config.yaml
n_layer: 16
d_model: 448
n_head: 7
n_kv_head: 1
head_dim: 64
d_mlp: 896
vocab_size: 16384
activation: "gelu"
norm: "layernorm"
norm_place: "pre"
norm_eps: 1e-05
positions: "rope"
rope_base: 18600.0
rope_fraction: 1.0
qk_norm: false
attn_scale: 0.125
bias: "none"
tie_embeddings: false
parallel_block: true
init: "uniform"
init_std_qkv: 0.0213
init_std_o: 0.00377
init_std_up: 0.0213
init_std_down: 0.00267
optimizer: "muon_variant"
lr: 0.00593
lr_mult_down: 2.0
beta1: 0.95
lr_head: 0.00296
grad_clip: 2.0
warmup_steps: 200
schedule: "wsd"
decay_fraction: 0.389
decay_shape: "linear"
final_lr_fraction: 0.1
batch_tokens: 32768
seq_len: 1024
doc_mask: true
train_tokens: 305100000
steps: 9311
dataset: "wikipedia_en"
Each number is 128 + 32 x the weight over the matrix's rms, rounded and kept within 0 to 255. Layers, rows and columns count from 0.

# layer 12 MLP down (transposed), 896x448, rms 0.0789, rows 792-851, columns 0-55
[[152 193 173 205 148 199 179  92 158 107  78 124 124  63 172 133 130  41 125 113  84 140 134  79 104 151 115 162 134 138 140 115 216 159 102 143 148 116 107 146  72 119 119  96 164 100 146 158 183 140 220 184 181 126  92 185]
 [148 134 147 112 112  70 128 138 112 164 173 162  89 142 162 170 143 169 147 162 124 112 180 107  89  75  95 173 136 132  91  69 112 141 119 118 125 150 114 141 130 127 177 146 126 147 116 135 162 152  99 142 126 186  92  98]
 [104 140 102 151  95 143 164 120 156 138  84 209  47  78 129 170 134 129 111 140 137  55 132 143  86 139 197 140 173 124 113 117 171 168  95 147 129 159 161 132 100  65 151 131 145 181 144 144  87 125  93  99  88 184 159 127]
 [112  68 152 121 131 148 179 147 147  86 136 127 117 131 205 170 167 145 173 113  78 151 133  89  82 121  79 149 127 124  60 104  31 175 149 166 161 109 124 134  75  97 159 119 114  80 127 120  73  20 106  90 138 128 200  87]
 [119  98 131 176 139 153  54 236 175  93  83 175 120 186 171 116 165 126 213 123 135 129 118 154 101 119  89 108 151 155 161 170  89 101 131 140 136 133  93  94 109 134 134 112 136 157 121 129 124 137 110 180 150 150 114 122]
 [ 96 122 140 107 129 178 180 148 112 146 128 146 115 128  79 149 142 103 134  68 125 128 137 149  87 151 128 137 184 137 155 149 100 142 182 118  97 106 181 138 138 117  72 137 116 155  98  91 171 107 143 156 150 157 108 154]
 [117 156  97 168 106 137 127  73 158  93  78 171 129 117 118  73 132 167 130 126 164 153 158  93 181 148 164  93 104 103 109 147 117 130  52 140  99 137 115 124 110 104 139 114 129 151 172  76 193 129  76 122  75 119 167 137]
 [115  93 126 106 136 162 166 127 136 114 130 166 153 118 113 107 145 118 168  80 117  95 167 111  99 138 133 102 123 124 149 211 111 121 143 254  86 105 175 105 165  93 141 211 126 151 109 134 136  98 236  90 121 138  48 107]
 [ 99 119 130 153 141 171 118  80 145 147 140 138 118 142 187 138 204  81 171 123 123 156 116 153 167 107 116 118 100  65 144 129 118 101 119 138 157 125  87 130  54 139 142 115  96 155 174 177 120  94 117 156 144 117 156 160]
 [107 136 127 120 107 153  98 157 118 114 125 176  96 128 153  88 110 175 194 157 101 133 115 186 121 164 220 107 170 132 109 133 122 105 139 120  99 125 128 170  99 158 135 152 107 163 111 159 111 140 127  60 109 173 144 136]
 [ 78 135 101 139 107  91 133 188 138 145 131 106 121  74 150 126 137 101 189  81 143  89  93  98 160 149 143 101 163 122 124 196  97 141 105 193 134  76  89 192 105 106  82 130 120 200  67 152 144  53 122 153  79  80 153 129]
 [156 149  93 112  88 140  97 136 145 147  79  63 119 123 160 155 159  97  71 117 111 142 102  81 135 110 164 137 159 141 136 142 121 137 112  67 118 131 117 138  95 140  74 149 133 161 199  96 128 114 109 136 127 116 166 119]
 [131 115 196 106  99 162 136  99 123 118 176 162 129 130 139 106  72 183 145 110 133  96 171 129 230 178  85 159 173 176 102 134 174  83 141 119 125 147 105 142 151 160 135 104  89 119 177 146 196 173  77  88 122  82 120 100]
 [117 138  98 153 115 141 180 115 166 193 150 126  70 126 188  87  68 164 130 110 173 185  97 150  96 129 133 110 170 103 106 137  93 150 121  74 146  51 125 130 135 170 126  94 106 104 127  78 147 119 121 125 150 153 167 163]
 [181 136 143 134 155 127 176 120 103 155 222  78 135 128 131  85  58 153  83 139 165  68 134 166 107 221  67  77 120 144 114 134 125 104 131 162 120 158  82 105  90 143 140 147 161 102 142 117 142 130 185 191  89 154 128 116]
 [135 118 197 118  84  77 200  98  92  72 125 112 147 138 152 127 112 180  94 115 106 171 147  87  69 150 189 150 136 129 101 210 124 155  93 133  85 191 152 127 138 152 112 118 111  53 149  54 167 118 136 210 175  66 111 181]
 [117 172 115  90  86  81 181 160 202  80 136 159 108 100 158 149  95 170 127 101 112 127 151 132  75 132  93 140 144 144 161 111  84 218 101  94 128  73 122  74 108 120  95  75 143  88 111 105 154  58 170 161 130 153 157 196]
 [155 114  95 149 150 156 127 130 127 143 139  90 133 102 152 172 145 176 141  93 137  53 115 123 147 177 108 136 131 122 118  99 208 149 201  92 173 165 133 132 155 107 101 143 153 111 147 155  90  69 106  32 123 137 158 149]
 [151 100 109 128 132 134 109 109 112 131 136 153 130 103 158 127  86 175 170  80  97 105 106 168 112  78 162  74 122 190 138 155 122 154 164 188 185 118  94 124 153 165 131 115 132 159 163  90 132 149  83 128 140  89 101 124]
 [131 125 190 153 147 159 100 128 182 113 109 138 137  77 140 118 139  68  94 111 130 160 168  68 154 132  90 175 119 111 129 167 115 137 155 134 128  96 170 180  91 124 139  77  87 126 144 120 146 143 122 172 141  93 146  91]
 [104 146  77 122  96 140 129  87 117  89 130 116 154 140 131 137 130 104 124 131 145 111 141 117 159 133 114 140 114 201 139 128  99 105 161  88 177 135  93 129 138  89 109 124 140 139 144 106 163 118 142  79 100  85 130 146]
 [107 107 112 159 116  95 163  89 115 178 139 156 120 129 180  96 155 185 122 117 114 194 145  83  75 159 140 129 150 177 153  76 119 186 142 105 115 139 158  93  73 125 120 158  85 107 121 182 109 131 161 157 125 102 144 198]
 [161  98 148 173 143 103 158 120 128 191 143  94 175 149 155  98 136 118 128 122  92 101 117 140 215  93 109 148 137 182 124 125 146 135  70 148  90 152  97 105  93 148  79 143  87 125 133 153 142 146 173 100  73 125 123  90]
 [175 137 129 113 110 108 182 113 140 165  94 135 116 130 177 156 107 143 122  78  54 101 132 145  85 119 146 143 153  92 118  18 112 137 155  99 123 118 114 153 164 123 129 127 160 144  87 165 122 129 166 105 136 132 140  66]
 [164 171 183 131 137 117  47 152 128 126 119  92 110 160  75 132  99  59 103 122 175 110 101 102 110  88 120  55 186 121  95 134 158 182 133  97 152 140  43 147 122  83 156 144 122 155 116 124 127  64 197 138 102  87 222 108]
 [158 127 138  98 103 129  53 208 138 158 127 145 113 166 135 128  85 107 107 133 130  93 132 173 124 157  86 180 109 149 134 120  92 154  79  80 123 124  72  86  65  95  99 124 117 131  97 188 135 148 133 169 106 140 142 200]
 [137  92 162 147 128 126  73  89 167 153 118 139 139 151  83 164 140  99 131  75  67 103 137 118 163  85 105 121  82 109 212 112 133 135 118 181 136 149 121 112 166 179 121  80 199 141 119 128  94 148 168 105 135 117 116 176]
 [111 140 118  62 142  79  94  84  80 114 117  94 136 108 133 101 196 132  62 181 125 154 150 134  98 128  66 194 179  57 141 117 155 160 131  89 109  94 183 113 123 105 140 108 114  72 134 119 152 135 119 131 159 138 103 113]
 [157 101  72 141 159 150 110  71 104 101 126 137 114 152 118 108  99 134 111 150  84 140 175 126 176 134 142  74  77 193 145 105 147 163 200 123 169 108 108  87 147 122 165 196 133 161 143 100 121 176 147 182 108 104 133 146]
 [164 140  95 171 147 139 197 125 195 166 103  87 135 153 105  40 148 109 109 106 126 129 139 101 145  93 166 155 163 166 166 122 162 166 104  92 124 122 128 161 113 122  98 157 186  90 129 139 112 117 113 168 148 102  83  60]
 [145 120 154 124 119 112 157 114 105  86 150  83  87  77 140 200 115 131 162 146 122 157 149 130 165 154 197  84 144 156 135 102 144  96 130 154  67 127 115  99 148 178 113 110 174 141 154 166 124 135 143 113  91 132 146 122]
 [ 82 181 109 151 158  72  96  95  69 107  75 120 129 127  71 174 149 173 119 118 137 134 151 139 145 126  96 103 180 108 134 161  90 129 151 126 110 161 164 180 113 131 123 162 134 148 144 164 127 141 133 113 145  68 143 136]
 [154 113 159 168  97 136 114 108 108 131  91 106 158 136 189 196 112 163 121 132 132  79 126 191 152 165 131  68 146 146 151 147 134 110 132 101  90 129 102  82 131  97  95 160  97 137 169 156 144 129 157 132 100  76 134 157]
 [132 169 119 101 110  94 160 155 139 117 178 117 225  53 125 155 137 147 131 147 149 121 131 102  26 130 192 166  80  92 165 134  80 144 126 112 140 118 176 109 155 187 177  63 142 172 215 134 114 134 143 122 211 128 164 105]
 [190 106  99 110 131 121 130 124  60 150 123  69  88 159 123  92 131 168 178 176  89 133  45  96 165  92 198 123 164 176 134  60  67 122 130 155 107 169 104 110 119 153 195 141 151 146 109 183 117 168  93 153 159 122  99 152]
 [ 92  86  88 117 121 109 161 162 129 142 147 143 169 117 153 157 143  80 152 156 150 153 164 132 130 138 164 112 182 160  96 134 145 121 200 135 135  96 122 166  99 129  89 196  93 153 100 106 106  54  87  63  65 151  96 141]
 [ 79 114 114 126  94  83  54 144 107 152 164 121 161  97 107 116 154 108 162 152 133 127 139 127 130 175 198 160  90 105 111 158  86 130 109 125 110 122 150 152 129 119  88 159 126 173  69 113 158 122  82  40 156 118 158 161]
 [147 140 109 130  74 121 101  80 109 106  84 200 126 110 122  93 163 125 137 101 187 164 132 117 104 159 154 133  63 124  85  95 147  67  49 112 157 125 183 133 117 177 153  80 149 112 124 129 105 105 118 106 149 130 135 133]
 [160 154 140 150 104  80 107 188 118 100 145 181 119 114 139 141 150 125 161 126 142  99 132 110 133 102 164  84 128 173  96 123  70 127 157 147 183  89 172 101  94  93 144 157 119 177 184 102 135 121  99 104  81 134 141 170]
 [146 134 152 172 158 146 123 214 141 157 124 157  92 168 159 178  91  89 150 133 161 137 193  87  83 117  85 136 126 166 127 127 130 124 119 164 119 113  53  59 128  80 110 183  86 151 140 153 126 187  99 137  93 126 102 164]
 [124 132  88  92  93 210 139  99 143 106 141 158 156  99 165 104 122 101 169 123 134 110 156  96 142 126 142 179  95 124 105 170 138 126 155 125 123 116 101 146 149  87 137 141 107 128 173 120 112 129 123 123  82  95 110 140]
 [139  98 172  71 165  98 122 124 164 131 155 118  67 213 104 167 120 121  98  69 139  99 162 142 122 121 113 115 162 155 131 154 149  72 101 157 177 151  75 147 138 101 108 183 139 187  79 132 163  99 105  78  61 112 159 108]
 [145  59 143 117  69 124 166  89  71 125 114 132 103 111 132 168 125 185 153 189 163 184 150  88 173 112 145 129 171 207  70 158 131 139 141  89 161  86 163  66 107 142 144 128 131 101  81 134 133 136 147 127 130 117 175 150]
 [128 165 110 171 162 124 143 123 116 191  72 127  74 103 121  75 149 121 116 164 134  72  91 116 206 114  90 146  97  83 121 140 120  76  87 151 117  90 135 125  98  41 145 184   6 149  96  94  97 134 135 103  80 172 153 159]
 [123 151 137  92 172 121 156  86  92  62 171  95 109 122 103 126 112 109 168 125 100 141 106 138 143 143 144 137 178  82  97  90 105 191 157 162 128  70 163  92 151 124 153 106 185 155 133 139 120 154 122 169 131 133 138 112]
 [143  95 152 187 217 132 175 130  96  84  67 125 226 161 136 122 120  68  83 155 223  48 152  77 102  98 118 144 116 182 111 138  39 197 101 126 128 151 171 189 114 134 109 105 137 125  91  99 161 138 173  55 158  62 103  94]
 [164 102 189 121 158 132 152 162  85 165  88 136 155 118 164 119 165 129 128 123 216 135 121  65 116 108 165 136 156 138 104 151 151 128 150 157 134  90 103 150 163  66 132 111 101 208 141 118 138 128 102  97 117 144 136 120]
 [132 127 106 156 105 111 135 177 117 148  91 132 153  95 124 161 114 110 131 109 150 154 126 121 142 155  58 110 137 173 108 132 122 153 128 127  81 130  68 148  89  71 127 134 120 212 101 175 118 154 135 196 190 132 167 140]
 [131 150 121 146 101  94 115 113 158  80 167 136 176 166  98 128 133 101  90  93 175 104  93 135 144 131 155 153 162 140 132 126 169  66 119 164 105 140 168 106 126 120 118 109 101 142 126 196 132 111  95 117 111 122 197  91]
 [131 156 154 125  86 141 169 163 190 152  80 169 180 170  86  93  96 129 139 115 104 163 153 171  83 154 138 155  95 185 111 166 104 187 153 145 136 179 145 127 105  99 150 139 108 144  82 114 144 157 130 103 204 128  58 156]
 [155  96  61 163 109 179 131 130 206 141 130 112 184 133 202 172 173 139  87 124 156  69 135 116 159  71 145 102 129 107  88 104 146 106 127 151 161 136 153 109  89  92  86 158  54 104 162  61 167  89 134 148 109 150  83 119]
 [156  81  66 142 131 131 159 142 130 161  72 102 108 174 137  97 144 175 145 147 132 175 157 120 145 137 158 120 175 125 142 172 126 142 105  76 115 125 106 114 117 121 192 131 102  95 102 148 121  87 102 122 139 116 150 143]
 [153 168 166 163 115 188 106 125 193  90 127 133 104 169  95 143 129  81 105 129 131 127 127 111 123 112 111  78 147  84 140  92 190 118 192  82 191  88 161 109  76 107 138 109 127 134 116 108  68 114 150 136 153 134 169  88]
 [ 86 178 153 119 126 148 129 108 123 193 122 122 149 136 128 103 119 142 169 160 110 157 136 125 156 109 144  95 128 140 100 164 136 101 117 135 157  90 135 156  80 154 146 119 132 145 106  84 130 157  98 152  74 126 157 189]
 [117 140 112 148 116  53 189 155 136  43  84 132 158  87 135 105 144 156  86 101 111 128 116 159 154 140 146 156 142 162 106  93 123 103 160 100 172 166 192 154 142 124 124 185 137 142 111 158 151 105  70 126 109 112  95 119]
 [113  65 185 154  96 106 170  97 118 144 145 121 108 147 111 135  38 138 117 103  84  69 143  88 154 137  89 153 160 121 147 134 170 119 105 149 140  65 160 113 147 108 147 196 101 141 122 112  86  87 139 139 176 129 125 141]
 [167 118 122 155 115 105 100 205  85 153 139 180 126 113 166 142  90  90  98 129 153 112 141 115 213 178 174 130 135 134  71 119  86 122 133 119 143 122  57 166 109 115 119 152 118 145  83 103 124 120 115 109 131 133 130 153]
 [162 130 194 143 185 167 170 146 150  81 133 127 145 117 144 139 151 118 158 139  82 100 118 105  28 124 189 126 139 113  66 111 152 176 112  89  87 100 108 121 132 118 114 108  69 132 149  69  91  97 167 130 119 109  79 145]
 [134  66 141 111 134 135 114 184 163 145 100 185 162 169 132 163 140 117  99 154 133 129 126  98 139 126 148  94 141 123 173 122 103 142 155 156 129  91 148  92 193 178 151  73 157 158 156  42 181 113 143  59 119 137 100 170]
 [167 143 122  96  67 175 153 131 171 128  93 117 198 104 153 133 117 120  70 114 103 161  97 113  85 108  71 108 104 140 184 117 139 196 119  72 126 135 121  73  97  99 169 124 163 124 114 139 186 198 127 114 140 108 126  95]]
# layer 12 MLP up, 896x448, rms 0.0694, rows 793-852, columns 0-55
[[147 162 152 105 104 112 176 165 125 186 111 153  58  85 146 129  71 162 129  75  86 140 160 120  81 105 141 139 145  94 179 100 165 109 131 156 154 208 132 168 175 143 117 155 121 114 121 153 140 171 115  81 171 120 161 105]
 [133 107 151 141 114 153  99 151 119 141 148  90 110 125 123 167 140 192  94 132 101  60 153 136 118 137 113 184 172  71 168  90 189 143  87 106 126 137 150 121 127 132 152  73 137  81 137 137  89 151 137 113  88 146 148 171]
 [111  91  88 147 138 127  90  99 103 126 114 155 123 173 154  97 110 134 179 124 118 164 136 126 156  99 119  99 135 141 183  85 125 151 142 115  79 120 152  49 149 149  79 114 111 108 184 124 167 144 145  50 168 147 147 143]
 [130 100 130 131 110  81 211 103  83 180 211 165 133 161 100 178  98  83  96 139 120 152  85  51 156 133 141 163 142 128 144 155 112 138 111 126 178 124 148  97 104  27  79 122 169  89 150 126 157 144 131 111 180 134 103 135]
 [127  90 190 128  93 130  95 157 117 172 114 133 104  89 114  65 100 126  66 106  69 106 157  90 119 175 121 110 151 129 166 131 104 173 157 171 148  94 102 106  94 178 158 103 179 131 138  89  97 165 145 108 132 168 162 156]
 [172 170 101 136 121 178 143  83 147 166 140 138 132 138 134 155  88 108 143  94 135 111 147  75 121 156 147  96 119  80 147 106 123 152 185 173  98  96 193 109 121 165 134 154  70  91 158 105 187 152 119  49 131 146 120 126]
 [190 149 123 118 141  85 151 153 128 122 160  76 111 183 124 173 107 131 116 174 145 158 105 169 182 179 149 175 147 100 165  99 139 111 127  39 170 214 100 101 114 178 104 105 134 117 152  90 126 146 106 112 169 140 204 105]
 [ 77 113 161 119 136 183 101 104 145  97  76 136 172 153 136 104 158 112 105  68 138 138 123 181 165 148 129 139 168 190 152 122 144 139 172 123 139 156 103 125 154 102 119 109 180 136 107  96 132 109 150 149 165 148  65 140]
 [189 129 129 118 118 156 122 103  80 135 162 129 121 105  77  77 122 135  71 141 168  65 126 134 181 125 105 122 145  91 166 136 125 159  67 125 130 130  80 118 121 168 139  98 174 111 145 150 106 196 133 150 100 110 158 166]
 [152  87 172  90 165 135 110 189 129 133 148 106  89 123 124 130 102  56 183 140 138 132 176 137 190 155 107 118 108 166 146 253 131 100  53 121 152 102 121 187 165 110 146 108  98  78 125 148 140 109 152  42  88 138 107  87]
 [122 131 137 116 144 170 105 135  63  91 149 182 106 140 125 114 116 127 184 157 158  91 151 108 165 115 116 113 162 159  85 171 165 176 144 117 170 156  82 152 121 122 109 166  84 124  59  93 113 173 150 148 126 136 110 144]
 [147 137  98 131 135 131 154 165 180 179 141 115 124 130 134 105 130 115 133 147 108 180 177 156 157 147 126 165 136  50 161  82 138 144 105  92 159 111 201 142 101 144 144 184 115 147  94 140 144 182 143  66 111 143  80 108]
 [171 119 162 138 170  98 141 142 116 163 139 143 151  97 155 121 164 113  57 158 148 106 153 110 156 108 122 145 102 107 187 128 108 114  85 113 133 116 124  40  90 119 147 122 147 111 112  86 115 140  93 110 147 157 143 105]
 [156 143 123 174 127 100 136  67  88 134 118  81 164 113 117 121 104 139 105 122  67 104 134 137 105  85 111 189  79 134 115 172  99 153 188 113 109  80  81 121 118 139  14 170 184 134 121 152 134  78 147 121 124 114 104 125]
 [130  19 118  99  99 136  77 146 139 115  99  61  93 112 183  95 158 177 138 126 120 155 186  89 136 138 189 145 148  51 148  77 179 113 145  68 121 129 145 160 146 107  85 144 107 168 134 103 158 187 125 106 157 144 110 170]
 [149 121  57 151 107 129  70  62 135 102 126 114 121  99 112  64 111 118 146 196 187 133 129 164  84 155 105  85 122  94 138 203  89 155 135 103 157 115 173 163 123 104 129 120 122 157 153  98 134 132  98 107 167 136 140 153]
 [167 101 104 122 139 152 121  92 108 162 141 141 107 119 151 136 143 175 160 153 165 113 179 130 141 143 106 174 113 132 126 129 107 102 207 166 109 123 148 126 122  65 109 122 192 146 126  84 158 115 102 191 155 162 187  71]
 [115 154 132 152 160 125 151 160  96 101 102 133 154 151 103 126 160 122 150 129 119  94 179 100 128 138 136 177  84  61  86  80 121 110 130 108 106 135 150 107 129 118  83 110 141  98 135 221  82 202 124 100 151 135 126 162]
 [106 196 104  93  88 103 129 124 178  90 165 105  97 157 122 111 129 162 169 143 194 124 141 164 131 144 131 121 194  93 121 150 104 123  65  89 109 138 159 101 126 130 126 140 118 139 102  90 133 108 142 166 162 117 125 109]
 [175 128 170 112  81 137 112  75 148 146 143 121 100 124 123 124 160 139 107  91 102 166 117  87 120 103 158 153  95 154 180 117 111  99 135 102 105  96 151 140 144 114 124 179 145 138 169 161 163 140  98 141 166 128 113 142]
 [159 146 120 117 104  78 131 106 135 143 133 159 104 106 185 130 138  89  95  53 126 132 162 151 150  97  42 137 110 118 141 134  84 140 130 110 101 108 127 129 106 179 147  97 164 158 123 112 191 115 121 102 127 158 146 156]
 [116 104  82 128 119 103 134 131 115 121 140 127 107 155 129 123  95  94 180 122 141 149 109 126  96 150 123 117 108 130 106  69 109 124 143  98 179  92  69 114 156 155 136 171 197  96 157 115  97 109 149 135 111 144  66 107]
 [140  68 119 140  92 131 106 120  99 126 130 124 124  94 168 109 138 120 123 141  96 165 119 140 143 187 118 189 109 104  70 141 137 165 149 136 100 126 148 140 105  92 154 155  79 123 126  78 147 174 143 114 141 124 117 100]
 [ 99 170 115 156 100 177 146 204 216 112 147 148 143 116 135 148 199 167 181 166 145 142 124 171 132  91 115 141 177 186 138 215  96 130 141 128  94 152 101 119  69 141 165 137 116 102 141 154  94 113 137 176 206  95  90 134]
 [134 122  64 105 187 131 137  87 146 105 104 105 119 120 122 119  86  54  85 192 164 146  86 162 135 157 102 145 113  93 132 149 161 152 165 146 113 105  84 107  92 107 151 150  99  63 170  93 172 115 114 126 122 117 141 171]
 [131 153 107 153 108 161 164 157 112 153 133 152  97 144 169  94 156 101 135  96 127 135  87 104  75 127 143 179 111 106 108 136 143  88 150  95 151  89 145 132  80  73 103 114 161 151 122 120 136 126 167 126 154 122 127  79]
 [136  67 141 127 206 135 146 128  99 201 108  98 174 193  97 174 158 117 191 184 137  82 163 133 148 123 121 116 158  88 148  87 175 120 115 136 118 176 145 102 175  90 154 139 134 155 130 176 139 106  89  65 196 133  93 129]
 [145 123  83 125 137 172 133 167 126 114 137 132 105 189  92  97 155 132 188 114  78 137 113 117 150 101 114 147 174 142  98 156  88 171 187 101 151 103 133 101 140 152 133 123 112  81 116  46 135 157 122 178 144 157 164 156]
 [119 155 164 105 128 104 104  48 144 140 168 138  79  76  82 114 189  75 127 120 184 132 179  80  87 123 179 172  81 169 135 125 104  74 150 105  92  84  98 123  94 103  82 118 151 116 134 161 115 158 134  82 148 108  93 105]
 [102 154 105 184 108 100  87 138 161 149  90 171 149 155 134 118 129 159 144 103  84 146 113 131 131 178 165 135 123  86 182  87  79 128 145 162 143 167 111 184 160 136 132  76 126 148 124 172 116  41 100 153 116 120 160 159]
 [127 100 143 193 145 116 147 115 171 140 120  73  79 128 120 108 133 167 104  85 172 117 178 116 170 157 128 162 119 134 154 125 107 112  86 146 107 108 154 144 129 104 117 135 119 102 134 188 104  82 143 153  85 133  72 192]
 [ 84 104 195  86 181 178 104 143 110 127 120 152  82 152 120 142  84 143 134 149 125 143  87 108 131 150  91  93 121 160  74 103 167 135 138 139  92 101  59 189 157 167 114 120 168  64 147 160 130 133  91  93  77 118 191 132]
 [ 89  84 130 126  89 101 128 177 102 124 142 114 147 108  73 129 183 168 176 166  94 104 146 149 109 121 133 122  94 134 151 144 129 138 188 148 131 127 125  97 113 107 116 120 154 200 133 102 143  92  36 130 196  49  51 111]
 [160 132 144 122 170 186 169 167 128 164 112 148 113  99 110 138 174 145 105 115  99 148 139 134  94 174 124 204 112 185 137 132 238 179 145 160 142 123 161 156 102  71 102 152 110  84 123  97  66 109 126 125  85 145 160 136]
 [135  60 103 170 193 114 117 138 167 160 178 124 173  53  75 129 111 169 118 100 102 180 163 139 130 153 131 170 133 138 140 117 103 180 158 112 106 107  86  84 182 105 172 134 142 188 138 146  87 141 134 139 138  95  97 138]
 [150 100 115 111 151 112 155 131 150 156  99 126 147  67 170  77 119 153 184 127 117  95 220  94 141 168  96 148 146 169 165 118 113 112 162  98 127 141 100 118 137 117 135 144 190  92 158 132 129 116 169 137 147 137  83 115]
 [100 106 181 122 111 134 111 129 127 146 136 116 112 122 105 118 135 119 114  79 113 128 130 177 165 126 113 138 136 152 165 200  92 131 125  81  82 156  88 174 193 103 179 157 130 133 158 132 116 160  62 124 177  69 171 107]
 [143 100 152 145 178 159 122 131 117 110 158 193 129 182 100 144 108 119 102 162 138 135 154 141  87 135 122 133 120 164 195 146 134  90 136 133  67 122  92 156 136 101 135  91 183 113 131 122 156 115 108 114 157  83 110 185]
 [139  96 107 128  86 118 112 124  98 168 166 131 197 157  97 135 158 135 159 112 142 147 171  66 135 113  90 136  77 165  94 125 139 144 106 157 152  73  86  85 123 128  99 138 177 151 133 135 148 120 163 170 156  91 154 201]
 [102 123  85 148 184  89  98 160 121 126 102 150 107  71  65 131 108 130 134 178  67 136  93  71  99 143 142 130 144  98 127  99 116 147  76 114 137  99  86 173 132 116  97 124 162 145 150 122 141 141 180 147 140 137 121  93]
 [123 144 156 146  66 151 138 133 120 115 112 168 163 109 147 127 152 129 160  74 147 125 144 119 152 131 120  95 117 155 115 122 107 104 123 102 136 122 136 117 129 128  70  85  87 145 147 128 100 139 190  93 119 144 161  75]
 [170 159 125 134 135  91  96 195  75 135 119 190 116  98 178 167 124  97 132 108  85  91 114 111 169 147 141 152  91  77  88 132 125  50 186 147 180 164  86 150 123 141 129 125 103 133 169 128 165 150 118 112 144 110 214 162]
 [166 162 161 134  56 156  81 100 157 151 109  75 199 103  99  98 160 150 144 150 119 157 110 150 102 170 166 152 156 149 112 144 110 180 156 117 128 109 133 118 133 168 136  82 108 103 103 144 119 167  71 163 132 110  99  89]
 [133 118 180 168  95 145  82 109 159 184 139 109 115 138  94  85 133 140 131 147 148  98 133 178 132  95 146 157 159 171 180  49 136 152 102 188 122 143  91 100 136 120 108 136 118 122 120 169 167 113 127 139 124 111  66  60]
 [161 145  98 137 206 152 100 144  74 156 169 114 132 154 136 159 179 131 178 141 185 131  83 211 125  81 120 141 141  69 112 153 120 134 106 137  99  74 109 144  94 146 165  97 165 102  90 143 151 154 137  85  64  93  61 110]
 [102 107 139 137 113 159 132 176  72 143 113 117 185  53 176 179 153 101 115 129 140 196 156 175 118 122 134 158 150 178 159 159 118 119  83 117 188 121  68  66 180  76 105 160 106 172 174  60 112 116 149 188 162 164 146 170]
 [ 95 118 159  80 110 126 120 136 127 130 182 113  63 127 126 140  98 101 132 117 193 139  87 132  93 129 148 147 121 108 107 156 141 115 121 104 121 180 142  69 133 106  65 209 130 186 129 146 135  97 150  43 173 146 113 169]
 [112  74 147 132 112  91  44 123 149 131 149 146 110 153 124 111 121  97 152  90 134 123 142 139 103 147 181 120  96 163 182 159 153  61 122 137 116 146  94 145 154 156 121  67 180  84 127 112  89 148 133 145 156 158 176 135]
 [126 123 177 182 187 167 119 112 138 122  96 184 128  56 161 142 114 134 132 155 123 136  79 145 172 127 106 153  79 185 128  46 146 159  92  81 152 164 124 157 112 124 107 125  75 105 149 110  82 142 127 138 145 114 212 136]
 [121 174 114 170  88 132  96 100 147  91 129 155 178 120 128 157 117  56 164  79 131 143  90 194 123  84  78 128 162 125 131 149  91 163 151 136 126 113 147 137 108 106 119  93 152 127 119 171 155 134 139 126 186 101  69  90]
 [102 132 157 136 143 112 157 135 145 122 133 103  54 120  91 106 154 169 164 117 129 104  78 104 160 101 152  82 176 107 124 152 108 124 133  93 169 145 138  61 141 130 149 171 140  78 149 141 140 111 103 171  99 110 177 100]
 [103 145 161 139  75 115 149  30  92  99  61  75 116 144  86 170 110 139 157  81 118 120 151  96 161 131  93 129 108  95  93 118 124  63 182  94 165 119 194 189 123 130 115 109 103  88 119 184 157 130 136 183 143 111 139  85]
 [141 130 116 135 161 146 133  83 133 148 103 128 109  80 124 176 144 149 183  95 165 137  76 172 104 191  99 116  38  97 127 127 100 101 154 130 106 136 174 174 138 133 110 103 112 109 150 188 169 125  47 142 118 114 110 157]
 [164 158 180 110 140 167 123 127 142 131 127  96 153 115 136 163 121 107 135 127 141 108 120 184 122 155 142  70  98 131 131 163 123 117 141 124 106 122 159 137 153 130 154 122 121 160 167 134 129 118 108 130 118 122 145 145]
 [175 118 168 131 139 112 175 112 112  66 130 146 122 109 174 162 144 178 131  99  94 110 172 120 181 118  85 170 154  98 129 121 135 125 122 100 109 110 134  89 126 118 105 117 125 115 144 156 115 164 148 142 139 112 112  43]
 [ 50 121 130  85 118 113 121 142 138 141 162 172 118  88  85 147 211 124  88 143 149 109 172 167 127  86 127 103 117 128 175 126 204 128 152 170 133  93 124 129 109 111 137 134 131 101 102 142 119 167 164 113 174 147 100 117]
 [135 126 103  91 137 175  99 168 175 197 169  96 159 171 151 132 164 128 115 106 118 151  93 117 126  98 140 160 138 219 217 107 135 125 143 114  81 116  94 121 116 158 120 125 123 103 149 137 107 118  81 159 134 118 141 131]
 [136 130 130 113 125  89 107 151 116 143 123  95  94 126 138 120 134 166 132 111 138 112  82 161 132 134 117 125 142 102 174  91  84 129  98 101 178 105 114 143 130 175 135 138  27 135 166 144 111  82 155  90 101 147 137 177]
 [ 99 116 120 118 100 180 121 119  95  98 203 104 159 126 131 127 144  98 145 140  96 161  59 152 154 126 143 185 104 134  77 135  97  49 130 129  39 155 112  88 123 153 107 163  91 123 138 134  94 147 140  76 115 153 110 102]
 [141 124 202 146 127  96 119 115  63 109 140 206 101 113 113  73 146 151 173  43 101  96 120 113 137  80 128 179  91  95 176  75 172  81 124 121 141  99 198 121 204 142 120 138 138  86 115 154 137 106 147 156 128 157 164 106]]